Weights of a small GPT-style language model, trained from scratch on English Wikipedia.
Size: MLP 384 tanh GELU, vocabulary 3269, 1.84M parameters.
Each number is 50 + 12 x the weight over its row's rms, rounded and kept within 0 to 99. Layers, rows and columns count from 0. The size before them is the row's rms in percent of the matrix's.

# layer 7 MLP up, 384x96, rms 0.194, rows 179-251, columns 0-95
111:42 65 35 61 35 46 42 29 58 36 51 44 38 27 55 59 39 52 37 62 83 54 52 48 37 53 48 45 30 39 63 51 57 42 50 68 33 78 72 29 58 68 57 52 63 56 70 44 36 36 72 49 30 26 55 52 52 40 27 44 44 45 39 57 37 48 57 37 57 32 63 68 49 44 48 55 58 57 49 62 56 58 58 58 58 36 44 59 53 47 49 62 55 47 58 38
105:84 55 54 43 78 48 37 59 46 60 25 60 44 35 47 26 54 37 35 48 45 53 48 54 43 37 42 64 61 52 42 44 51 61 56 59 35 47 59 31 48 47 53 57 50 55 58 53 39 48 56 64 60 38 52 58 55 53 63 74 47 73 32 56 51 48 51 43 46 63 46 40 34 43 45 57 47 55 28 53 36 41 66 38 76 37 47 47 49 50 50 86 17 42 51 54
095:51 61 49 73 43 40 15 34 45 34 58 61 50 51 62 52 49 37 44 57 80 54 55 28 67 40 47 45 52 48 43 49 54 46 57 42 51 55 28 41 42 76 55 41 69 59 63 56 46 38 79 47 50 31 70 51 62 27 37 39 68 36 52 41 58 58 57 47 61 31 53 48 40 44 40 57 54 64 60 60 39 27 43 45 60 37 43 37 50 67 44 59 40 44 55 42
098:42 57 43 58 56 33 29 66 46 51 49 54 49 42 50 27 50 52 54 52 79 34 53 50 44 15 61 30 50 63 55 40 55 49 40 71 64 47 44 41 42 30 48 51 47 57 27 71 55 48 60 55 36 40 52 57 68 55 31 47 59 46 56 29 59 67 50 32 41 55 42 74 34 58 65 39 55 47 38 73 54 55 62 58 73 48 45 55 48 32 61 54 37 50 68 62
085:71 61 34 63 61 37 55 55 56 52 38 44 52 19 60 24 61 41 41 61 82 54 30 45 39 39 51 59 43 52 35 41 42 60 51 53 48 79 57 52 47 60 42 52 73 48 44 64 61 65 53 47 55 42 74 64 29 37 31 49 53 51 44 39 53 42 37 47 59 50 50 57 39 47 62 46 32 56 48 73 58 30 45 61 74 47 46 43 57 52 38 74 42 49 49 52
111:60 59 35 45 49 37 38 53 30 54 41 40 36 34 72 36 66 49 44 55 41 51 33 47 38 51 42 50 64 42 48 76 53 53 52 61 79 58 50 62 61 37 48 54 40 42 55 46 53 51 62 69 68 37 68 42 73 70 67 60 44 59 34 72 43 40 36 44 59 15 29 51 34 50 54 35 62 46 55 52 54 55 63 44 54 50 58 51 41 50 46 40 50 59 75 61
100:82 61 56 56 44 43 36 37 45 44 33 60 47 46 54 53 37 48 45 51 56 63 40 03 39 46 30 58 29 66 39 48 61 49 67 63 64 46 40 14 42 55 50 58 48 42 58 54 33 27 44 47 51 36 55 58 45 36 37 35 51 59 47 61 63 40 46 59 59 47 55 45 43 37 55 39 70 63 60 57 39 48 38 64 62 43 52 61 54 59 49 68 41 65 47 50
087:50 65 44 46 53 38 46 32 45 79 46 54 45 42 46 44 61 42 34 54 30 47 57 44 42 51 42 51 75 54 68 51 57 62 36 57 72 57 52 31 64 32 42 48 48 46 50 64 50 55 49 62 65 62 55 59 90 83 41 32 57 63 35 60 48 66 55 66 57 22 46 64 46 34 46 31 45 58 48 49 35 43 57 60 47 54 60 52 40 45 62 59 37 59 57 54
104:56 59 62 33 60 50 61 45 48 56 46 46 59 16 45 36 45 45 47 52 82 50 42 32 46 48 20 60 55 55 68 67 46 71 38 80 57 58 51 57 41 65 49 41 42 44 54 37 52 48 58 59 61 67 70 43 64 49 57 44 59 56 48 65 54 47 55 26 55 42 47 63 45 38 53 68 43 64 42 43 56 40 45 72 37 26 57 35 46 33 49 66 66 49 52 39
092:66 47 38 46 52 39 34 52 48 52 30 56 53 52 67 26 64 56 37 53 51 51 31 57 63 56 43 40 72 45 68 62 52 43 45 38 81 60 35 15 31 41 55 46 36 46 54 41 40 54 61 53 41 39 48 43 44 75 71 63 53 40 27 71 39 42 40 46 70 46 48 59 43 36 60 51 42 72 43 47 47 45 58 50 75 53 52 54 62 60 55 58 46 46 42 62
088:59 48 40 56 63 45 52 36 38 47 46 56 72 42 81 61 47 53 49 54 78 56 32 34 40 65 33 66 54 49 43 42 38 33 29 48 34 52 33 49 38 67 53 59 39 44 49 44 34 50 54 60 54 28 47 55 39 36 38 66 38 63 64 51 43 25 66 43 55 29 59 61 65 40 61 55 52 64 59 42 52 46 51 58 55 50 45 52 71 75 56 68 30 52 61 61
092:56 48 53 63 73 44 73 53 59 53 32 61 42 34 65 39 35 56 33 60 64 57 49 48 37 57 55 51 88 70 53 54 38 27 52 57 58 68 45 45 52 35 49 47 35 52 54 46 48 38 41 56 69 30 62 62 29 56 36 46 46 41 34 55 27 38 51 34 54 28 38 57 50 81 57 59 50 62 54 63 46 68 50 57 66 61 53 35 50 50 45 40 52 59 52 41
108:48 64 51 62 39 38 51 54 48 26 52 50 61 53 40 21 64 58 41 33 62 58 61 47 48 33 60 42 29 48 46 48 38 32 42 45 73 51 58 36 27 59 50 67 44 46 60 63 72 39 39 39 55 54 43 50 47 50 39 52 43 38 47 37 73 73 64 42 37 61 62 55 55 72 55 38 43 32 54 64 27 49 40 72 45 56 56 45 42 40 80 62 49 65 49 43
097:69 57 43 44 51 48 35 39 40 51 41 48 59 38 47 60 42 57 42 66 53 52 22 37 47 56 39 49 54 51 58 32 40 43 56 53 48 42 60 28 60 73 40 71 51 46 76 40 49 55 73 53 53 45 65 50 72 69 48 30 80 46 32 71 68 66 50 39 55 38 60 65 49 50 57 52 30 66 39 54 47 40 33 52 53 44 66 55 44 40 43 56 75 38 43 37
097:68 72 59 56 42 53 33 46 33 62 62 48 50 51 46 32 59 44 38 64 45 63 53 47 46 51 35 57 56 44 48 29 58 46 53 44 80 35 49 29 51 56 55 67 32 53 43 51 38 33 49 50 85 48 22 53 42 71 55 57 68 70 22 54 44 50 52 46 53 21 41 46 63 38 54 43 54 53 52 53 53 50 56 33 61 76 60 45 43 68 53 50 42 56 51 41
101:50 61 28 66 65 15 58 56 33 37 56 54 47 40 62 37 52 52 49 46 55 44 42 47 56 37 49 52 66 63 41 44 42 28 46 67 80 53 46 43 39 36 38 38 35 60 57 36 67 46 54 52 61 37 65 41 52 61 47 49 50 47 38 48 54 52 54 23 53 43 58 90 34 53 63 39 56 51 48 70 44 54 47 54 68 53 52 52 44 24 52 41 48 46 73 54
083:37 48 55 33 55 47 49 25 35 65 51 56 37 37 66 67 70 41 46 66 46 50 35 44 63 43 58 36 87 39 60 50 41 63 59 57 39 80 50 46 66 62 46 48 56 44 48 52 41 45 51 59 45 36 68 59 42 53 39 52 63 38 28 53 37 51 51 39 58 27 57 67 61 39 46 40 67 44 38 66 65 22 57 56 59 51 51 62 42 44 71 61 45 51 66 52
107:55 62 47 67 44 44 51 52 54 43 52 46 51 21 75 45 35 69 46 44 49 55 52 42 51 28 36 34 40 51 73 53 60 37 34 61 37 53 38 32 55 49 44 34 51 36 63 49 38 35 46 63 50 27 55 42 62 63 39 40 37 75 61 41 43 60 66 50 56 67 43 53 37 43 65 53 47 57 66 49 30 39 60 46 37 70 42 64 46 53 48 66 65 77 62 70
097:52 67 35 62 59 35 53 58 42 51 49 56 59 46 45 45 38 52 42 48 70 43 35 41 36 33 38 58 54 31 35 42 73 55 52 44 52 44 60 57 36 71 52 54 37 52 57 66 28 46 55 58 68 46 68 48 73 52 47 33 66 43 49 59 68 85 56 41 43 29 47 68 43 53 51 41 30 65 37 49 22 60 38 49 44 31 62 61 39 34 54 55 43 51 54 45
101:67 57 37 40 58 51 53 51 38 49 36 53 51 39 72 61 71 53 44 40 45 45 41 31 50 59 45 61 69 51 39 67 32 51 57 77 51 52 48 19 49 43 47 79 38 42 46 60 55 45 61 69 50 50 57 67 46 58 45 60 42 59 37 62 62 45 28 47 50 55 46 45 37 71 40 41 53 50 59 56 35 29 67 35 48 42 46 63 45 34 59 74 23 51 62 68
095:57 63 32 42 34 41 39 47 41 55 43 52 47 53 41 38 48 31 36 57 56 48 56 60 47 39 61 35 39 49 74 66 54 51 47 53 54 73 71 52 49 30 53 40 56 53 51 50 59 80 55 40 60 54 66 56 69 40 40 36 53 35 64 45 59 76 62 42 55 56 68 68 33 59 52 56 59 61 59 61 47 38 49 47 52 23 68 45 21 45 47 66 28 46 41 31
089:43 60 38 56 59 34 40 46 40 48 48 47 51 48 57 54 37 57 33 62 38 61 48 39 37 50 35 73 60 45 85 62 31 66 32 62 59 61 40 27 43 53 45 56 31 43 44 42 55 48 75 55 58 33 55 52 68 63 45 34 48 40 50 38 43 67 54 36 50 41 29 68 54 44 51 57 36 85 66 56 56 49 59 50 52 42 57 50 45 63 81 51 59 44 47 50
100:49 49 52 52 62 35 47 31 48 36 63 60 44 59 63 40 37 72 43 45 56 40 43 59 43 68 55 62 50 42 66 44 42 53 47 55 52 54 41 27 47 49 39 58 75 51 49 58 73 71 92 39 39 37 49 51 51 69 25 53 48 26 46 42 51 44 56 42 30 42 61 69 58 40 62 57 34 60 49 61 63 47 36 46 57 71 53 49 55 48 56 71 39 36 41 65
102:58 52 39 53 87 53 57 33 27 54 53 54 64 52 52 54 29 52 45 54 50 40 49 36 40 45 28 42 49 44 61 34 50 52 48 58 68 69 43 27 62 36 42 60 65 54 50 56 60 72 37 43 44 58 42 55 62 37 39 60 43 38 52 66 57 38 56 37 46 41 66 46 33 50 52 44 66 49 56 61 55 36 21 35 65 55 62 62 64 49 82 55 27 41 49 52
099:77 48 38 47 75 53 51 49 50 39 24 52 52 39 57 44 48 49 41 49 46 49 41 46 40 50 53 43 44 68 53 56 40 53 49 42 54 93 68 37 45 60 39 55 67 33 61 43 43 71 42 39 38 53 65 50 49 32 41 54 43 58 33 61 38 54 70 48 52 53 51 47 35 42 62 58 69 74 81 48 46 29 41 50 72 40 63 48 49 57 48 73 46 45 48 46
124:69 48 47 47 53 52 56 40 37 38 35 56 65 37 54 55 45 61 32 63 55 48 55 36 37 40 45 49 57 56 45 36 32 33 35 50 69 82 81 27 56 56 40 64 45 31 36 69 45 50 49 67 71 52 52 64 50 65 48 44 57 77 67 48 49 54 55 49 45 35 44 54 44 62 37 44 51 45 57 66 35 56 40 46 76 59 56 58 60 33 75 50 40 46 53 47
097:80 45 39 42 52 52 49 23 37 55 33 54 65 38 69 55 55 51 45 52 57 54 23 41 58 60 44 35 63 55 50 66 29 51 33 64 40 52 45 34 36 66 54 43 27 36 46 48 40 44 70 58 54 55 49 47 56 65 81 56 63 63 51 76 36 39 39 49 49 37 48 54 56 53 59 55 49 64 46 45 42 44 32 41 55 53 52 52 56 69 83 55 47 60 63 44
100:51 57 58 58 67 56 36 61 46 74 42 42 60 45 60 48 36 46 28 45 42 54 47 52 33 31 58 51 48 34 65 13 50 57 53 62 36 59 43 46 58 79 56 46 67 58 41 63 65 56 55 52 63 37 34 57 42 71 39 58 41 39 31 39 64 53 59 41 33 35 48 59 58 60 68 55 66 69 53 58 53 28 48 33 51 45 47 32 42 36 31 57 38 46 61 54
119:55 69 29 57 48 49 42 33 49 71 45 43 59 37 38 51 31 54 45 74 47 54 40 53 56 29 48 32 56 52 42 45 61 39 57 59 56 54 47 28 72 46 35 44 55 52 42 55 43 49 57 58 63 19 41 55 40 79 67 37 76 54 67 33 50 52 49 37 46 48 33 58 43 45 45 39 57 52 41 47 43 58 71 53 40 69 65 56 35 52 58 56 45 75 66 33
085:43 58 52 42 44 49 48 37 48 59 58 40 69 42 42 51 53 59 53 51 60 53 40 35 41 57 13 43 41 68 75 44 58 63 29 72 45 49 52 28 56 62 40 63 43 31 36 58 35 57 52 45 63 72 49 48 63 67 65 32 78 64 48 46 72 46 44 50 51 51 43 50 41 53 42 23 39 70 38 53 59 43 51 60 39 51 51 54 59 67 62 53 73 44 49 41
094:52 56 44 47 71 56 40 47 45 57 36 48 69 23 58 34 52 36 44 54 42 57 57 41 29 45 46 73 49 61 41 52 52 33 39 67 46 49 47 50 46 62 53 58 39 49 56 45 51 62 65 84 77 37 43 69 36 60 46 53 44 64 40 74 44 31 45 18 35 48 42 45 50 64 60 44 37 69 40 52 57 27 61 43 52 53 49 35 46 48 40 54 55 53 73 38
106:47 62 44 74 43 45 54 51 31 35 57 51 47 50 45 46 46 47 49 45 60 68 49 53 11 35 45 66 30 55 67 47 47 36 54 49 69 61 73 45 45 63 49 50 45 41 55 69 49 23 50 59 70 38 45 52 31 55 56 55 44 41 50 44 47 66 32 39 45 41 39 68 52 53 64 44 46 47 67 68 30 51 57 59 75 58 42 67 39 34 43 39 42 62 69 67
102:57 54 19 60 70 32 36 52 50 51 48 54 72 42 45 39 53 65 43 59 63 46 43 30 40 55 34 46 48 45 54 54 48 43 44 53 50 53 62 49 67 56 46 49 69 40 57 60 32 72 53 37 46 47 58 45 69 76 48 36 66 48 42 45 70 67 36 55 37 51 51 44 29 52 37 18 41 66 74 60 56 33 42 65 40 55 63 65 43 70 55 61 60 57 45 50
069:55 52 34 50 49 38 43 63 62 49 56 44 35 25 65 38 63 57 44 52 73 59 51 40 47 36 76 51 49 44 35 49 49 41 59 69 36 54 30 46 24 58 42 66 63 52 49 60 65 49 40 45 32 53 39 42 47 54 30 62 64 31 45 31 69 59 57 48 44 78 64 50 43 35 53 45 67 66 41 54 49 31 44 76 48 60 63 56 46 39 30 65 44 59 57 54
111:46 61 34 53 85 28 22 50 53 36 21 43 49 48 51 45 53 75 41 49 48 42 42 47 68 51 49 61 69 40 39 64 32 34 47 67 53 66 54 49 46 42 43 43 48 49 36 58 61 55 83 61 55 46 59 46 48 48 45 42 40 57 37 62 44 37 55 38 48 52 60 57 65 48 35 42 53 41 48 81 58 44 37 39 71 34 65 55 49 55 67 53 44 57 59 58
063:47 45 27 40 56 34 47 45 51 61 45 57 46 40 45 61 53 43 28 59 54 56 27 58 50 49 63 44 69 44 47 47 55 67 45 47 39 69 47 48 51 43 59 48 58 42 63 73 49 54 46 55 31 52 56 38 90 76 48 45 68 49 45 27 41 78 51 54 33 36 47 49 44 37 39 77 65 59 50 60 22 53 49 77 56 37 55 55 44 49 49 45 51 40 49 57
111:35 57 38 56 63 20 45 44 53 46 70 45 65 43 48 18 51 74 49 51 77 42 48 47 49 57 55 39 59 43 59 60 53 46 29 56 49 64 37 41 44 51 52 40 56 61 34 61 44 37 48 44 46 43 47 50 56 51 58 46 41 43 43 51 56 37 65 43 42 61 54 63 69 39 54 27 32 44 64 64 46 29 34 56 64 45 59 47 56 65 72 60 83 74 59 46
095:54 53 42 48 56 53 25 27 58 39 43 42 65 65 54 60 55 50 48 67 49 56 45 48 60 37 66 33 78 50 54 14 55 60 50 41 48 54 46 40 64 49 33 65 71 40 41 65 34 44 65 63 37 43 38 73 63 64 50 34 54 57 39 47 59 62 41 45 63 37 74 32 59 57 43 44 52 61 39 53 36 30 64 43 66 61 54 55 43 53 57 57 37 36 43 35
091:53 43 44 65 62 46 53 39 55 46 48 48 70 39 46 47 36 65 40 41 83 38 40 54 52 36 63 62 50 49 49 20 49 41 24 46 72 65 58 57 55 43 37 50 45 53 36 58 55 53 64 62 47 35 71 59 48 78 50 53 69 47 55 34 41 52 44 25 45 40 43 62 57 53 58 56 49 62 18 53 44 61 48 77 73 53 51 44 51 69 61 54 52 47 40 57
118:46 62 65 51 35 52 40 46 53 42 64 54 33 33 71 41 44 63 43 51 68 69 41 32 27 54 20 53 43 55 66 41 58 38 61 49 43 44 51 56 60 75 48 60 74 39 73 81 58 32 64 59 46 41 51 53 38 44 35 44 50 45 54 38 46 55 43 29 53 47 47 64 60 40 47 41 46 50 60 58 38 31 40 58 54 59 40 58 44 48 48 56 39 52 85 55
108:48 64 38 43 65 50 49 26 43 48 50 52 63 48 58 41 41 52 54 33 59 69 66 25 52 39 42 42 47 56 49 60 50 30 24 56 44 44 53 42 53 56 46 63 22 19 54 55 43 29 37 59 45 41 41 52 55 49 53 25 69 45 71 46 77 72 55 44 38 49 57 45 43 59 58 58 54 57 56 56 53 33 29 51 39 55 48 64 43 51 74 49 56 71 66 63
091:42 52 44 62 54 37 56 38 66 37 55 41 53 46 43 71 32 67 53 39 50 53 48 44 49 48 65 43 64 54 41 58 43 85 48 66 36 55 63 31 43 62 30 42 74 43 39 61 47 41 53 56 53 32 47 55 49 41 47 47 56 33 58 11 64 62 54 43 33 65 43 52 62 30 44 60 24 58 63 55 49 54 35 53 45 52 46 64 47 49 38 71 68 61 64 51
087:24 59 46 45 59 36 69 50 52 60 49 56 59 52 32 31 44 52 45 52 45 56 45 59 50 29 48 68 51 39 56 42 37 50 38 39 60 57 41 44 44 52 45 60 66 47 28 40 50 56 41 28 64 43 58 62 65 41 37 41 36 53 45 61 54 44 62 40 62 44 46 78 47 78 63 24 49 48 32 49 46 44 41 57 87 41 61 63 36 49 72 50 74 57 53 60
098:66 57 62 57 56 49 19 54 49 53 24 47 32 41 72 42 64 43 32 72 58 50 51 31 20 71 23 66 48 55 47 45 23 35 37 51 41 53 40 66 52 57 45 61 46 54 55 57 57 49 53 55 40 51 44 43 57 50 57 58 44 52 36 67 48 70 65 50 51 39 54 44 59 65 66 58 53 54 73 52 49 25 46 57 49 37 67 44 51 59 39 39 60 63 63 52
090:50 61 30 56 69 32 29 40 43 62 43 50 49 51 54 31 57 71 52 49 57 46 58 26 54 46 45 19 56 40 50 34 38 45 56 61 64 68 63 37 51 52 41 66 71 40 54 51 42 61 65 36 41 38 56 46 50 69 37 47 62 37 40 30 54 56 28 49 48 41 52 49 52 41 56 32 43 65 66 63 57 50 54 54 39 56 57 81 36 38 63 79 44 57 50 53
095:42 50 42 66 65 39 45 30 30 39 43 60 70 51 55 62 67 69 42 52 50 36 51 40 58 25 51 57 63 44 32 18 46 56 40 60 56 50 28 57 32 61 47 55 31 45 35 57 54 62 67 47 57 36 73 68 47 51 60 50 46 47 63 44 58 51 48 57 59 31 43 59 56 58 60 45 56 42 32 61 36 35 40 54 63 51 53 57 48 52 87 57 45 65 69 56
103:47 71 43 44 49 53 25 37 78 76 12 37 49 48 57 47 56 35 56 62 55 59 58 49 58 43 60 50 76 48 50 56 47 45 59 44 47 37 56 60 51 53 44 37 49 46 47 55 76 43 50 57 49 54 51 57 59 40 53 50 53 45 35 60 67 71 24 55 46 20 20 40 54 67 45 71 38 52 32 44 46 37 46 44 42 54 57 43 36 43 47 53 35 62 48 39
108:41 67 45 81 42 35 29 41 46 52 56 42 49 41 40 70 74 40 41 61 52 42 56 43 39 40 23 57 62 49 48 70 30 65 53 57 69 59 33 58 54 55 39 41 60 51 50 57 68 41 47 64 36 41 61 52 44 46 33 55 38 36 36 27 45 80 43 53 61 30 36 54 67 50 44 41 63 54 72 57 51 42 67 55 55 60 56 51 37 39 40 39 42 54 56 60
094:84 69 25 54 49 29 38 33 38 50 37 55 44 49 53 37 47 52 33 44 48 56 54 60 46 46 42 54 34 74 67 55 31 45 34 70 55 57 72 46 49 43 48 47 42 23 54 67 45 69 49 46 74 38 52 59 52 70 39 37 54 60 50 34 50 73 50 61 45 40 32 58 36 45 58 44 54 58 56 60 52 55 58 51 46 58 62 62 44 64 48 73 57 69 49 61
092:65 47 43 61 50 56 60 53 25 17 42 67 72 55 51 66 56 53 33 51 58 39 44 54 74 42 47 46 34 49 37 49 63 46 39 66 69 62 34 33 52 71 51 45 35 46 60 47 33 62 39 60 35 39 32 52 49 57 41 45 60 54 67 44 52 64 28 48 58 47 63 63 61 38 61 38 69 64 65 40 49 57 27 46 58 57 45 44 56 42 61 56 29 62 53 68
087:70 44 38 52 60 43 54 34 39 36 62 71 55 32 62 46 50 47 45 56 59 52 51 73 51 63 69 58 61 47 44 61 20 77 46 46 52 59 41 48 49 63 60 40 48 58 57 68 79 34 52 63 20 43 62 60 67 51 59 50 50 23 38 54 38 60 31 42 41 41 48 63 46 60 45 65 37 54 45 44 45 42 31 53 65 27 55 33 41 48 63 58 44 50 46 55
109:64 59 39 49 51 56 23 16 44 47 30 61 62 61 61 58 60 39 45 70 48 45 50 37 50 42 43 33 59 38 60 53 40 52 42 49 43 44 38 53 51 46 41 52 55 38 57 67 26 54 64 47 35 47 50 60 59 40 53 58 76 58 48 73 56 85 53 53 69 29 53 46 53 57 54 57 38 62 53 40 38 34 72 56 57 28 61 48 35 64 36 67 40 52 58 49
102:47 68 55 33 39 39 51 33 50 60 74 45 67 30 39 49 49 39 41 54 37 66 62 52 40 42 48 46 46 56 84 41 47 80 54 48 35 71 62 46 52 32 40 49 70 38 58 54 52 60 45 50 66 53 52 61 52 65 47 53 41 47 64 61 68 71 34 43 54 52 52 67 53 53 53 51 47 39 68 53 42 31 48 62 52 26 66 63 33 28 46 63 49 32 51 62
103:61 70 35 53 55 42 30 35 57 69 41 44 67 45 65 52 43 52 47 71 43 63 44 57 53 45 49 70 48 33 23 33 65 51 62 54 53 47 51 49 36 45 49 47 58 47 51 41 80 56 82 52 61 32 46 58 37 68 45 65 40 38 58 54 60 51 45 34 51 29 57 58 45 61 57 54 57 47 52 55 47 53 60 32 32 55 70 32 31 41 48 77 27 50 52 54
093:46 46 45 43 63 61 64 51 50 35 24 55 66 50 57 30 68 21 37 50 63 28 40 52 53 48 52 52 60 65 63 44 34 65 52 62 45 46 60 41 68 73 40 52 58 35 52 49 56 31 49 75 39 34 56 85 41 48 52 40 57 53 42 37 60 62 42 29 58 51 65 47 44 52 50 62 31 75 43 34 40 38 46 51 45 51 49 55 43 54 55 68 33 39 48 59
105:45 67 47 38 57 45 50 39 44 53 60 42 75 53 50 39 55 25 33 54 35 48 54 22 27 51 46 68 61 40 43 53 55 59 49 65 33 56 55 52 60 46 52 67 59 45 43 49 52 71 35 54 73 57 45 59 79 62 53 40 37 63 31 76 58 45 54 30 62 41 49 52 48 51 50 26 62 58 53 39 53 32 61 50 47 38 64 39 33 42 43 66 43 51 74 41
105:52 51 49 42 59 50 63 23 39 37 39 45 69 34 66 56 50 51 43 61 44 61 42 52 38 54 48 28 53 65 50 45 28 56 40 57 52 86 84 31 57 75 43 43 46 29 71 46 58 37 37 71 47 52 45 56 48 50 63 48 51 53 34 42 42 49 38 47 56 42 54 51 61 59 57 38 62 58 76 38 45 52 44 54 65 60 63 55 47 36 62 72 44 46 59 66
095:49 49 44 41 89 51 50 41 54 57 34 41 40 47 67 25 57 61 47 69 58 47 60 21 27 49 46 41 63 49 63 60 40 39 53 59 57 55 73 45 45 52 45 59 53 35 33 42 49 49 68 49 31 32 48 50 42 42 71 47 53 55 58 52 60 55 54 60 52 44 58 44 17 45 55 44 45 54 51 59 51 30 47 42 72 70 56 52 59 51 53 87 50 53 53 54
113:73 66 46 42 43 56 33 51 50 38 56 39 43 49 66 53 57 53 45 51 39 44 35 40 49 32 55 72 73 54 18 41 58 57 65 41 50 47 59 39 68 58 39 63 57 40 39 58 60 37 54 66 77 46 50 64 55 62 38 28 37 75 54 36 47 46 69 40 44 50 50 50 29 49 53 54 48 57 49 68 50 30 30 33 41 34 53 57 39 31 72 59 55 48 60 41
091:44 61 36 38 57 37 20 29 45 63 41 51 51 38 41 36 59 52 56 48 62 65 54 36 60 45 49 31 41 50 43 57 59 52 46 65 43 66 47 51 27 74 47 54 52 46 60 70 46 33 43 52 41 59 38 43 61 56 56 53 90 48 48 30 79 81 49 56 40 34 54 42 39 48 44 56 66 51 37 49 49 54 36 60 42 61 54 50 39 51 66 66 52 67 53 39
100:49 55 38 61 59 56 61 49 60 31 72 46 75 23 43 64 29 52 44 63 61 53 49 43 32 42 46 47 53 52 47 08 43 34 30 50 56 60 51 55 61 58 41 68 48 49 70 52 68 51 51 61 50 51 27 68 50 64 51 43 44 28 67 56 64 53 35 52 47 35 47 53 48 65 46 63 36 41 53 46 40 66 30 51 47 47 50 58 57 34 65 37 53 57 63 34
111:34 63 28 51 74 29 35 26 35 64 35 44 36 42 48 32 39 60 45 64 53 63 62 58 60 55 64 49 35 53 48 57 59 38 34 51 57 86 62 55 66 47 50 54 65 33 48 42 44 61 37 38 38 43 44 63 37 64 38 49 53 57 57 46 50 53 47 48 50 39 46 43 45 52 54 39 66 51 32 55 56 43 33 44 46 62 76 62 34 62 74 72 52 57 64 49
073:57 49 51 43 57 48 30 58 39 31 42 56 58 37 76 47 77 56 46 57 65 59 47 13 54 59 35 57 59 65 64 48 45 54 50 40 52 51 33 39 57 55 32 40 61 24 55 46 38 55 37 53 44 45 70 57 53 49 69 48 55 48 51 45 66 42 36 63 51 41 58 51 53 57 22 29 61 56 59 64 48 15 44 62 54 48 60 61 47 65 57 60 34 62 57 63
113:47 69 36 53 43 44 56 54 49 46 60 41 46 19 51 36 64 48 52 45 57 41 57 50 39 44 64 46 45 36 66 55 27 40 52 41 46 66 66 44 46 58 33 48 50 47 45 34 69 39 74 68 61 48 61 45 59 30 51 48 37 46 24 56 44 28 36 33 49 54 51 82 62 56 49 38 27 44 81 53 55 51 55 37 74 54 49 48 49 36 46 58 55 64 59 65
101:38 58 54 38 65 50 47 43 41 68 47 57 55 49 46 50 68 40 39 43 45 42 47 66 67 46 18 57 73 40 61 62 50 75 53 54 66 62 40 29 54 50 52 48 44 49 76 45 39 50 43 74 57 46 54 48 57 42 36 46 51 44 35 61 52 51 45 58 69 36 54 53 40 29 33 49 48 51 33 60 42 35 55 51 54 09 48 69 53 58 64 66 30 52 68 52
097:44 77 65 42 44 55 42 39 43 49 29 35 50 50 62 44 77 50 55 48 45 50 56 43 59 33 52 54 80 44 53 62 37 48 52 58 45 48 72 49 70 62 29 25 31 47 42 45 52 31 51 72 69 41 60 63 60 43 45 62 30 54 49 38 52 56 33 48 56 37 46 49 49 43 33 70 65 49 61 69 50 36 66 42 42 34 51 48 28 36 59 62 42 62 46 47
100:50 56 53 56 59 46 40 44 46 52 29 47 55 43 90 63 68 51 45 66 65 50 49 57 68 45 60 41 50 48 59 52 47 35 34 61 32 67 29 55 53 44 50 34 44 52 53 36 36 45 80 22 40 40 48 58 33 63 54 52 48 19 64 51 54 67 56 53 68 32 53 42 46 62 61 65 57 58 40 55 44 52 50 32 45 66 62 35 34 42 51 69 45 58 37 43
092:66 44 50 72 51 55 47 56 51 43 34 40 47 47 67 51 77 67 31 48 74 36 30 48 50 51 54 47 61 42 49 35 31 50 45 48 45 61 62 55 65 46 47 48 76 28 34 82 60 57 62 62 27 51 59 64 57 60 63 67 54 71 53 40 44 59 57 42 34 45 57 52 48 54 58 47 49 52 38 58 39 21 25 58 64 43 48 52 54 64 55 59 35 47 52 59
097:60 61 49 69 57 43 25 57 51 49 60 43 46 51 48 34 60 37 29 37 49 22 54 52 27 42 49 51 38 42 46 59 72 36 46 74 42 36 44 51 46 46 56 66 40 52 47 57 53 59 48 46 69 50 47 71 85 55 53 51 44 40 39 60 71 51 54 43 33 36 62 67 54 35 47 30 54 43 41 55 34 68 49 60 45 27 60 42 43 50 47 65 43 77 60 41
114:51 59 42 50 62 51 35 36 47 41 28 44 39 45 58 52 70 53 47 54 59 62 62 31 56 50 39 48 67 49 50 44 33 30 40 54 53 77 67 61 46 60 46 53 60 34 56 43 29 40 72 67 58 57 44 54 44 59 54 64 52 51 37 46 57 79 15 49 58 27 54 38 51 37 44 50 41 42 46 66 54 31 70 32 50 47 47 53 38 35 59 66 44 42 73 65
100:51 53 45 59 58 47 33 43 48 48 45 52 44 42 50 43 63 47 43 40 71 37 52 33 64 30 53 55 47 66 73 62 51 52 65 65 63 42 34 21 48 67 45 44 54 28 44 54 40 34 59 49 41 51 75 71 40 56 45 32 31 42 44 62 54 54 39 64 62 56 60 47 13 58 40 49 36 61 44 58 50 39 68 58 51 49 39 76 42 62 49 77 51 62 52 50
083:52 52 34 75 52 23 29 48 61 51 66 50 35 48 48 39 56 52 39 58 42 53 43 60 60 34 42 60 67 52 49 52 41 47 54 51 48 56 35 41 45 41 54 30 46 54 58 61 25 35 48 54 35 34 61 50 68 50 43 32 42 58 25 51 31 41 38 62 55 53 52 57 47 30 53 37 62 75 49 55 40 53 56 60 76 36 52 66 40 54 61 59 73 70 62 77
091:45 60 43 50 48 44 57 40 47 69 43 50 68 48 29 45 58 49 31 75 49 58 40 54 55 77 49 67 59 45 60 74 25 70 51 45 43 60 58 25 43 45 45 47 37 55 54 46 66 55 62 49 62 46 63 56 50 64 62 20 66 36 58 50 50 59 51 54 52 25 30 72 52 51 47 45 29 67 52 43 50 33 37 51 54 47 64 41 41 64 70 68 40 61 48 48